From a checkpoint of a small transformer trained on Wikipedia: RMSNorm before each block, 154M tokens.
Each number is 128 + 32 x the weight over the matrix's rms, rounded and kept within 0 to 255. Layers, rows and columns count from 0. Numbers have three digits each.

# o: layer 8 attention output (transposed), 96x128, rms 0.153, rows 31,63,94-95, columns 0-63
# v: layer 8 attention value, 32x128, rms 0.131, rows 31, columns 0-63
# up: layer 8 MLP up, 512x128, rms 0.188, rows 0-43, columns 0-63
# down: layer 8 MLP down (transposed), 512x128, rms 0.0928, rows 0-43, columns 0-63
o94:100088107151106118097102111186157123125132168099064156132151098156052096119110152128115138105125142100112091125127135072149132132158128137137102169112117139142171131154139132111167132171094151
v31:029097127096148126093116099127113126154121135138137080107102095111148075089059183132118150143113118149112071130122180085099108125187150184116125108085130084126122140133095098166118117120144097
o31:173117109116134138128167103073131152123168165164117085122079119157188146120165135106094095180126128127098149152110091102097097145110101134114092090114145122075136132153147146148072139102126078
o63:139149180174075166125107105138079151116091065137102137156071195118121119136085149085151162141140128142157183120110095154197152104075203139122185113154139118173188137109108162068126092153133137
o95:064100160101131128151102129130098143119082141151184119130093079098144133116075168152102139120098118158127103158130130140098148132103141139111120143113091116142108132120083115091075109158136113
up0:113156093109140155109120128124147094169121164150140115135148082171167187146180118135118158086084121187115105142169173122179152172152129100172158135141099144125141085188136119143169146163095146
down0:184171155119138109106125101148156138158149088078110096077167155114136117100065137094123089140178166090141104136170094107154185145142114180177123133163137119123124130047151145124137130160156083
up1:173169151121099153191096108130109096110113096163104072146099112098152113152143103170070070176103174135137136077111085161095123096143117128098078168115076116195190191164107147098076139156134103
down1:139136064121117208128153115107167045112111117142089121092123132068162113155132111167145099135090116096161132167152079136115108096090136168100109112124110152176077138087069116118180129138109079
up2:105080116119112102126124092136155131191105139093111069086155089134092134117171068123134103084143117147140178168152122128126124139147106113099191129092096125139089083110108122124125142084106069
down2:131136136117156173093161149114139105158121169164155160153111126104093140099099111112104119152106163118119094138145131124096145137143169148096124146100171164120128143099123165108107135167178150
up3:136119114137099121120167065085110092094153155125141113121167085148129117106133140143103117159133098147087124168078126153186107128193150067146099142151100155100108127154055125077164111053159148
down3:126105146101144157139174095080136124155167078104059133128161084142136115217143143105128117101091147123190096083127130124076111123129112133151125187188112126124069164168138104104096074103067083
up4:127105156143093085097121125098133134115162119122145151119077130093107124210101111090149143141108113124188107147067113142117136162171129135129141054160103111115105112130167149045173153082149145
down4:150138126121121133084174136140169101091101103111095128088133105051074153075094160119091129117163154104133132060149140117122131147154110086121145126141134142152140099095145100141121108140122153
up5:113160080177143118112090153127127153115106148124130130123128135122136112096195110154088136144162141165145087177163146115163165185160089177104163063075074112112146154107055142133057197127094085
down5:159157143162096150180082114146125131132166114200112137143174112125122122135119112134104116139138126103114163112154109179093089064112161085088137126102211140172176130182171156151186124092132143
up6:130170179099129112128113131130111170108111196112135126089115137114106110137072145130122141052123100146131139142089098115118170098100068115169102159146179141109120085134089101121101077122103110
down6:139107180142095117100156104105149145147092161139176098091117096097104191099178062116168162091134096104151121140148115139094179100150155122163121127106140121159099113150133135122149137132073114
up7:147116086048183078093092171067163138074135126177154069117125127144157168127167136099124136050147137128166119118200089152139027127100150103156144121130165146108117182183125126074107096107156189
down7:132177133165100052084116141204105158166150066119112166078126101169086062117133049194118111149109154149140155140133126113087154074129143073135126139106123158174155152146192113095126087156132103
up8:101136089114111150151134115087098132136079154119163125076165149114145164119192118150119126147137089089048124166137157110151140167138127109098197179139136129053206129159090138117083119144090174
down8:134104159150138103131106154109109143059187112058143073169118143185088152176112115089107126093159148133153148118127124087126112181100126176172130101139110100106134156149119093150147119125101099
up9:069105087173083117142168084123151175171130163115208074135119155134114134139135129153087121172116182204095107131114122141103137107143101155157156129140101157115139155146187126091056106107125151
down9:127211090119105142143129165148123057181174123114124133166083099122161139099092118097138103135064204124100129151085140184103139150141112098147056127116165128149112167153108143087125169075139126
up10:203172148132059134142120096110139099143160076135162100112121077187192085045114130137144136120164110097083179168138080136061176145151092084082137144142082136118130081097116179107148128111178169
down10:094182137152095145136104158134132118120138109144183183144149126161137123110170187168139122138145145117198138112108153138183136113070153156092111142070116139111111097174134108128079142127065185
up11:134136109106167122112152087135131109169140120108132110140108109114128147142152146179118110141138092166157108101116146096125114130160121085155110106142110101094118166220141059139127118138139222
down11:103107108087074061128172137108137126122104065105163064127166148145088073162165128124117139155128096130144076109123144132141135123192137153140148122155085123066141219171112098122154127105132197
up12:158197109119116179115133116114119113167176135119137149156086156164101163198115135061110141142154150095113139142120154103107138119176094161138058142134133118097118091194119085091172104084101113
down12:139141169144098114139168166087151137116103115100141132110165143092113127109178098143134081109191130137101129084205110102103142156075148150064156095123151132119157147151155186137081159095138139
up13:093094127123169105133098083083168172140105154145098095120127143123148090170106113076091098146088119163147130150128087104151109147155109185132082134147130107119127169065134155112106122112152124
down13:115095111126117130114121118137150102087111083192160182065137122104121161106138159114156110156159119126174116132122191122120106183139104148163132144116077091087179170089150092149162140170139151
up14:121103168096171127130103119114121099155122137159092150129149143088145101131125166135123109067155073088101078093136155137180146113119147123188186109167137117138161123160106151102167152148202121
down14:101103096127155215165130138079151164152168127116152116195151102121159100085145145106077114137141140096087047126153118094091116098127110103102128091073073120065115141199141188167099130125171104
up15:148147106149104125072130132165162141153151089088135137135127171159172139133176128136134099092114152080146133129118101189105141140143113104070100153086123070143149172155132149177108081125149175
down15:151143118055186117119133131139139127110115132134113143112146115174142149075155109145131153133082131165158179108173132095099093133070134120143159101150124130129113085157101086095100136174130100
up16:143115132144077134116092107163161148144195129159156126075092095148110142145090093133143106102166105123123108181208063192145121093170116102129155114095132102181154098180114171134161073057113138
down16:068122128130074136141188170169101129139138067089137121184122150161122158140072151108092129136153154116139157120142155239099124134109112091103106129113178160169193097140151110145129145147147071
up17:127149100151118058149061104194156122155141147101101081129069123115120093154143111175087132140147149084113140150096147133179101096199098133165121105179096145107164131136136132101084144216078163
down17:120120100151081090098088081164173130105141134098109128095096114155105153118174140133135092131104106092140138110085147170144116063080146120168127148107125181133119112077137138173084083145149132
up18:187132095110148127101147128144132105166110106136198078170151107095041100109135181156138133173124140145084066074162109172095112119147129120128133079164115159130102161128185130103163107090123179
down18:134176087187112116210116132075048138153096120079085163185149117153143127168036147081142140163121145110129104152148146095119117109142085138161110055132176063145112094097160146162125082127146140
up19:131131093194166129078131128156160157178117090132122202058133103166128121128086154102111136097215079104148095161117153157140183106078107168112170152118072090102165125156187104127147090097155137
down19:065071110146132068107069121128070194159138088093160204127121114133054192124143091125094090102112102134125131113161147140154169118117114153104076124144135131178126098116109151142111117113128179
up20:103130100133140134173108112096182123093093089067138096120161108120162059167083133185171102157176131151116055164170129145150118125181089148119131092155081100184114146091164161150098138119184096
down20:140144143109125151108099070147118148099083101168131150112162162122117147167064150056140140119165107157080091145104100170127093074142151116136090126079140145165091122112160111166172112086135148
up21:149067110124147097057136129149165140114123133099083110082126118168102136117099175104115130086144117139108065147105137114158114135131111070133107179132078146213122119152118179132093079074113171
down21:127111144114155106096129151094085167138061123050095119048146088122157151168104132130083128093062120135138133101082161151126116114104106153124130155179121110071159103162137135116139163134125110
up22:135103080107127067089170144121153107170044133092170108133124146129118101070112128101122157078109094134148213069117147152163110135144060086152136099157180101110109164182157149080113109160122183
down22:090125141144189140193127115112097078077110159103165128141130104183116118129074114115111089132113115114158084161150135108138122110113148154135113027124167131115165124078105099083155119108103139
up23:145126110150175125078114148119118085149126169069138139154160115113115131133080136158146111137124120128052102188124136124077164159166121134160141095110136108098083131165201112100119156118109146
down23:152090118108084127134104177138157162103152085127167080113114114156088122084097114111106053150090165156156152076117131135180083116061131136129095137102112095119126103130083110235081094107130066
up24:070096165131081129167083129175119168113151105109156084116132089128147138107131110099164150097172125120094136122122158115129094112103090113095145053068137092115144161167079157142091166089153168
down24:088103144172134134183120178157131136148122072091141148175171098178184110068108177150143109131110115153089143169155222115124100083089136161078163080120131158090115184159166113126106144124177092
up25:159183177108153102175138121155178098082166170120108109113107125115135108139081125071173207098153123070166117148125101127074112122122073179137071160095048106133151167113135077115109106185139151
down25:130159152124133118113192134117148120108196121227110157175122134105147095113116149141140144115124149175063159161107068170093153082140133134162147133083155126106175152135091060137017143110126170
up26:095090080084118140134152096190150140186171135175192156123131070159135177184166105152146121111188077125097133082113132068118068080154083209071100139143095122166148086138073123102083108129096109
down26:177159106109215102162113166152083155195117067115116120163185170081119144096132156148117099151112090131113176158105166132153176157116203100131073112121154146136131182139135125173154127159110147
up27:106133142185117109133120114125193125164152130128119140093137175135124134197151136144084121102152129106134113135204094146061134131149076151106094165116089141098216216085115187153150132123137122
down27:125062137112189107070137111133194126155118118120155130148133145076127164136094091154074145160130144135111106144135148127148075156156101139110158099118164105144131080118070086103096141161161095
up28:205166130162142143163173142142116138081170103070120110132144135153163104089137141161144141131146162099052189091155171142186129096143147125136171083184194173188095143171186134191100127106068143
down28:136176109121155183123135153083151193227123110098138206062129119087110192109173138161159154129128101133090130129109097155079124193079177086098124092148127165105212110110115138100103126144122156
up29:138110136142140090095139127159115113160101112132134146165132105128113081096192148149113135122083094117126147071125162164106151101170084164102122095159146175135077098125140127166110151095128168
down29:113092116177192152049126128092101190110146152097162102124134140152135116098159128098168119113145186168076098132113079117107167165161109075112088131131188168113114135202156146091106118167141155
up30:117078091125112108103139074119117161108090151075129153130114141157142123082153134178137115096086128140085118066128152126131133131118106137142129179124176133193151125138111108131100108135117133
down30:096172127118136142055134058176136096109115137180114140119135129127172181122095137061110159081128151090188123084098129144184143139101106134142129092124102068106128110073047121121131160122136151
up31:084130141153149115135140155051146153110128150098158148187157157066148113164043148179151148147141101176128110123143105087187138146167107135128156058107068103157165144115097178200183097144158125
down31:115064152108129127142202140117090137114118088136085208170135138179081130136085105167107137102157123145157094143120152115146090070100094149139153147126155097140112097101097142160118132125154136
up32:149098115135154075142148142159137139125095201085188159158094145089077157192142112199138126081182103105163058054125094155160114151117127091099138155094098079106088187103159128123120182077121071
down32:170112144095163132080188200149127150126174124098134141168143139214138178179142137194150161062090103188108077119126131215135104156164095103142129171140096157100147097139157163124119066115143109
up33:120099146194139146116091118141143095121120101121133105062144212149108165192159132124158125118123079173091118093141095094129102111204182097102082097153121100171124094119125157153170106096100173
down33:119144169169136102147116125133093066000162196064135178085130112182151074132159125096135098120083123119140101110159121101202086079154126163170152094154127128130130063095129176166154115142067159
up34:156157142138120123155069138095137180136149123139113114099108155236110143152104159122090108088119144156174139153190127151107129143138178107132115106160152099141114178156193159098071107084159159
down34:127180155226100159129106126154119126145124121132089145070160107168193128198081078174153092119167077184125149144122131155146167160132157125155098140058150126082167113092197158131101136109069135
up35:098142142240095093142126121165128117064134124112112100180110114133131140107141147106148160133123083059092137156106074054013147156195085125084150146090160102111184135184087116125133125108112123
down35:122152149081116113137110137105127124094137100158180122104102130097073180103170135096153124128074110081153074147129134109123144098105179114167130072111140110129147146104177096130145148151138132
up36:134082113128208103144150116116131059202060077094106120126149120166170112159096085142109147081054122194097171132050156131177090125155126108168137155172157174118144180107107076134191169106134136
down36:119132132117048065199108176139102123135081130120123133156144129139169145188157111152120084104124101137140189088052181122139101106097128113153084148160155189146116153098095130138196133154098145
up37:098090142082149127074130175102161117167142189133154132175166129129092136168107121120146153134143147148129087142111132084115107112138113114142129169148111071167180123155101072110164111142142111
down37:088063165141104093112142113131155108177157126176101163118116137155109155130095104061101133112116130118098124114088202134136107103138132164102125132107116182120150159151104146108114107135144130
up38:156121118104126106117109113093109208151160116140156170078107108125149156115150103106162140089160109097156134079083160112104169118163133180147104154116110190074083104176105152174103110056136128
down38:135111143122056077148107110057104185174134104056104163093142168146139194131080133143105063081188112096154119090134142144132143105090157129165122112132100188133071076078121113115148160110155138
up39:116111121096063088143083157113070134118122135101124108095165115101098132118086112148102163144106151134091144080113115161087135090133105119083085154085146054109198100139164116083147129121075075
down39:111142102133141210103145115166092120227152132158129109155160184157108149210100182114137129153153128135098182149124159157109137159176096139140097148126163144135120121125089124115127155162132125
up40:168111109152136160171112125166073104125153129096096102147159203096128129128118093115113075065127097109082123119139062128099115144122143194133123148121160081083111191172068144082160147115105090
down40:109081110113138165112117110134128041154170140118122125177126144191105098120151201120104126169087114139117159158090142065139151095135142130121129160103160133116116084114129067086058153183145089
up41:054075091109171060203134112113158091079117170155151121094073120178146119094097128081097102118125151112112083071097096184144126098179194107133113103175079109105131144144118132106082132157165131
down41:079157135125080104125102035152150138112131135153095117096168148091150133120092149186247232112104085183120161156167082128060026116175066098161158050130155128174107127091162137120213170122154117
up42:073134081123151062082121116104184144090131086129183094118131165109190128108088127160168149165153130147121129095125169133119122116136120085123122105191086197153085154134150120131122124138118190
down42:146118115069127080134117128105177114127176129100126152147134112096138134077139166152161094100169196119129149124103119122138120127146121139114071109120136159137099157182094150099130144122081142
up43:090092105174131102140136063113127127125110173150117093156148102150172127169135131148111147191109127147190167124130165181128056106099145190092137117121153111123130142107128136112150195112123101
down43:094153155075107124145130167153147159082171081155098159107156179121143141074114131104146093167142135167176130095150098145100067098085147150136170136130148107140117108113132109110146136144149090